From a checkpoint of a small transformer trained on Wikipedia.
Size: 11 layers, width 128, 8 heads of 32 (1 for keys and values), MLP 320 SwiGLU, vocabulary 2048.
Architecture: rotary positions, no biases in attention or MLP, untied embeddings.
Each number is 128 + 24 x the weight over its row's rms, rounded and kept within 0 to 255. Layers, rows and columns count from 0. Numbers have three digits each. The size before them is the row's rms in percent of the matrix's.

# layer 8 attention value, 32x128, rms 0.136, rows 0-31, columns 64-127
100:101137109171142149146111148118139143111132110154099147190103108141162149081163133109117156128154155131152104144149115108113125141117142119173155135121122142114114126148179065175134150108131164
091:135137138090125147123107094174132127116068120126088124145123163101116157120176119147115113152091126116158116168089130105109096112167115086097137145130136130113137125144102115126113152115172110
099:161129091103091110147095168143167143135128116157132075107138106112112146172100111057109144111085136100104111109162089102163163120130156091128131105142103101114116148121115130144100086139139138
094:107148083146114168119153081127111098106170127145131108146148131134101082106106123124139120160102181086148140138140098083106112110136146176120133104128162099149154098120070114160100097118184137
101:127142154079089095127100127125127144161089121100152130119127170116122143100156158114159175153149095146073104137128143129126117124092134111151123135107116144171147131176148090148111122140170120
094:145108138109097102145130129152150131101127133127153155125129108137116103111150121110050170131138130109124118104101155116154145108159134135142117157133087112115119082134090152159129162095112114
112:110133132136137132118099101124114123121149122148158135096100132134106159138152140134136153122100104139107150088080151082127063151155152097170135080137143107096136150128165090117135144120118132
110:156144136125144130112146131157122141084165110101104145126109154139138154085111115116169156104108155154136082121104153109124123169090094130151107132145115130129175128126144106148098152193124128
098:116103168133113116130126157108133124096131117090104110116166103114106135093144103106119197145078104073151135147117118127147141114105185146120110097125127158128143112143151117094159128163216155
104:164148132137113150075095130141144137109128083119124152115127129103135149132111110108137121170168153080139169121165139132123130157114118179117115119156114131149153141178123096096152090107177117
098:112126115159146124114079128167120108138152153129112098120138133164170113186119138103157109171111138123100145175101096103142103143120157131128132140115172113122123131140153138120140146120122135
096:171128142112120185120169115089126096106150164166149140086128141130095131113150099138149090118189151119123108139172180092136110101156130117151151109103161150114180132149122138129144110108135105
106:131114151112138174127131133158127177111113161105070132093131129106148107134094095112081132144152172160065111112127103116102135116166121147131169122116144104133109140161133114139152093173141144
103:129130119156155068094111136128156136079113164099149156120153102162151138127138138081144155075131114099133181128171143140121150116113099168111160133139125102161139180143146113140111143152087152
104:124148135159074137147131128105119105086130141130114127116172139118126123116153132118125132174142092119099131163132158142116104121105131129121120124081099135101145134103132132094132127160165140
099:118167103108113119147142121125141167090053120173096113148121148108139120161121136109139144129136106145134086148174111147154109156135125116109128154133173141080166128155132147140138117140134088
105:117126084090119130086140110119122164139105152078090114135120115131175108130132154102119074126118085138113080119087159132106090155105138129141135145120048112118108122116121143123117120123117122
087:140158155115178107102153140109142158155103125147147132123195063132107148127161130113122132128120128081139155104116097139080083141133124137137159146110136105171130139132198124122139152110169124
101:133129125090091098116095166149170115117136137143110129115140123128156123152187125161153127172104113118091128129098145165077154113147173179091109113106097135126134152126180130111116154161086116
098:127124159117164123164158109145108163127142141114111135136142160138102090102184165107113130143175156089124172115122151104141172119089127114124159135146133125189123177155145124125144109173087131
104:146133082181121124112120149159124164114150095164140153148146123104090140072134136106119123148099125110116138110136142134151194127148151138144169103132110114145111128111136091135158138129124089
093:154122094121132092115165144121126111140125142106136104134129156098120156111135148142121097127116111133133107107175112123146121121197110151134138121072084151121171123193095137145089108097096110
099:142110104138127122096165130131132148164141167126068108156146098085147105093127144140166156101133126111097146147133130171126117134138120144174129092113077094106163084116112089166139098180091099
098:098131119150149093124125136105178149151128120113153155116106124137096152095121088159162101160089111142153130147141140119096132117128134097117143108110090100105110109111121108124126111145126143
104:135123131137065108084131160122064147120129102121172102133139105147133106104124144133097106111122115138125093106125135140157103122123098142127099091109135139127170118131137086117157092153115100
095:173112141150112101161125140124135096106136133177143100146152149138132112134139152142135116138126106161110099124154164168129142101146137142154116076121124148164133140146131146171125145103135138
099:135090123118137189095124128150138119126128109105179156123142147103131130111084124162109153128116073130097143123148180160118117123162111106102160139138100151113116152091139094136158095085117118
095:142166160142122180100148169113149157123133137101143146122153130098139133137127107156151112131131172120145085132123147107100129080093107133058112153103134096124117139109159138150120139130098126
099:114115119126162191116137148120127126112150147171116168143179152131125151163095127110090155131131130109137117138129139148092117115102131180142098125097121149158103119151157092185115167147091112
100:174090134147100116126120100164117132104133125169163082111111116114171174114101135127135144112118138143112129134107109102113161091112105134112134107120125113154100179093129091095116114145144150
104:127127154170135099090084124139138122131090087114127100120095171098107115123135114080132101138143131104150132134164105135159160160100164144145117136129116171123094125119148104108133126142092138
106:120147108127116123103136112116142130141121142149131121133146162098108104100131111164131191159146175111080152126135126104099137134142099154108108204135140165131136163122125106118146148115110115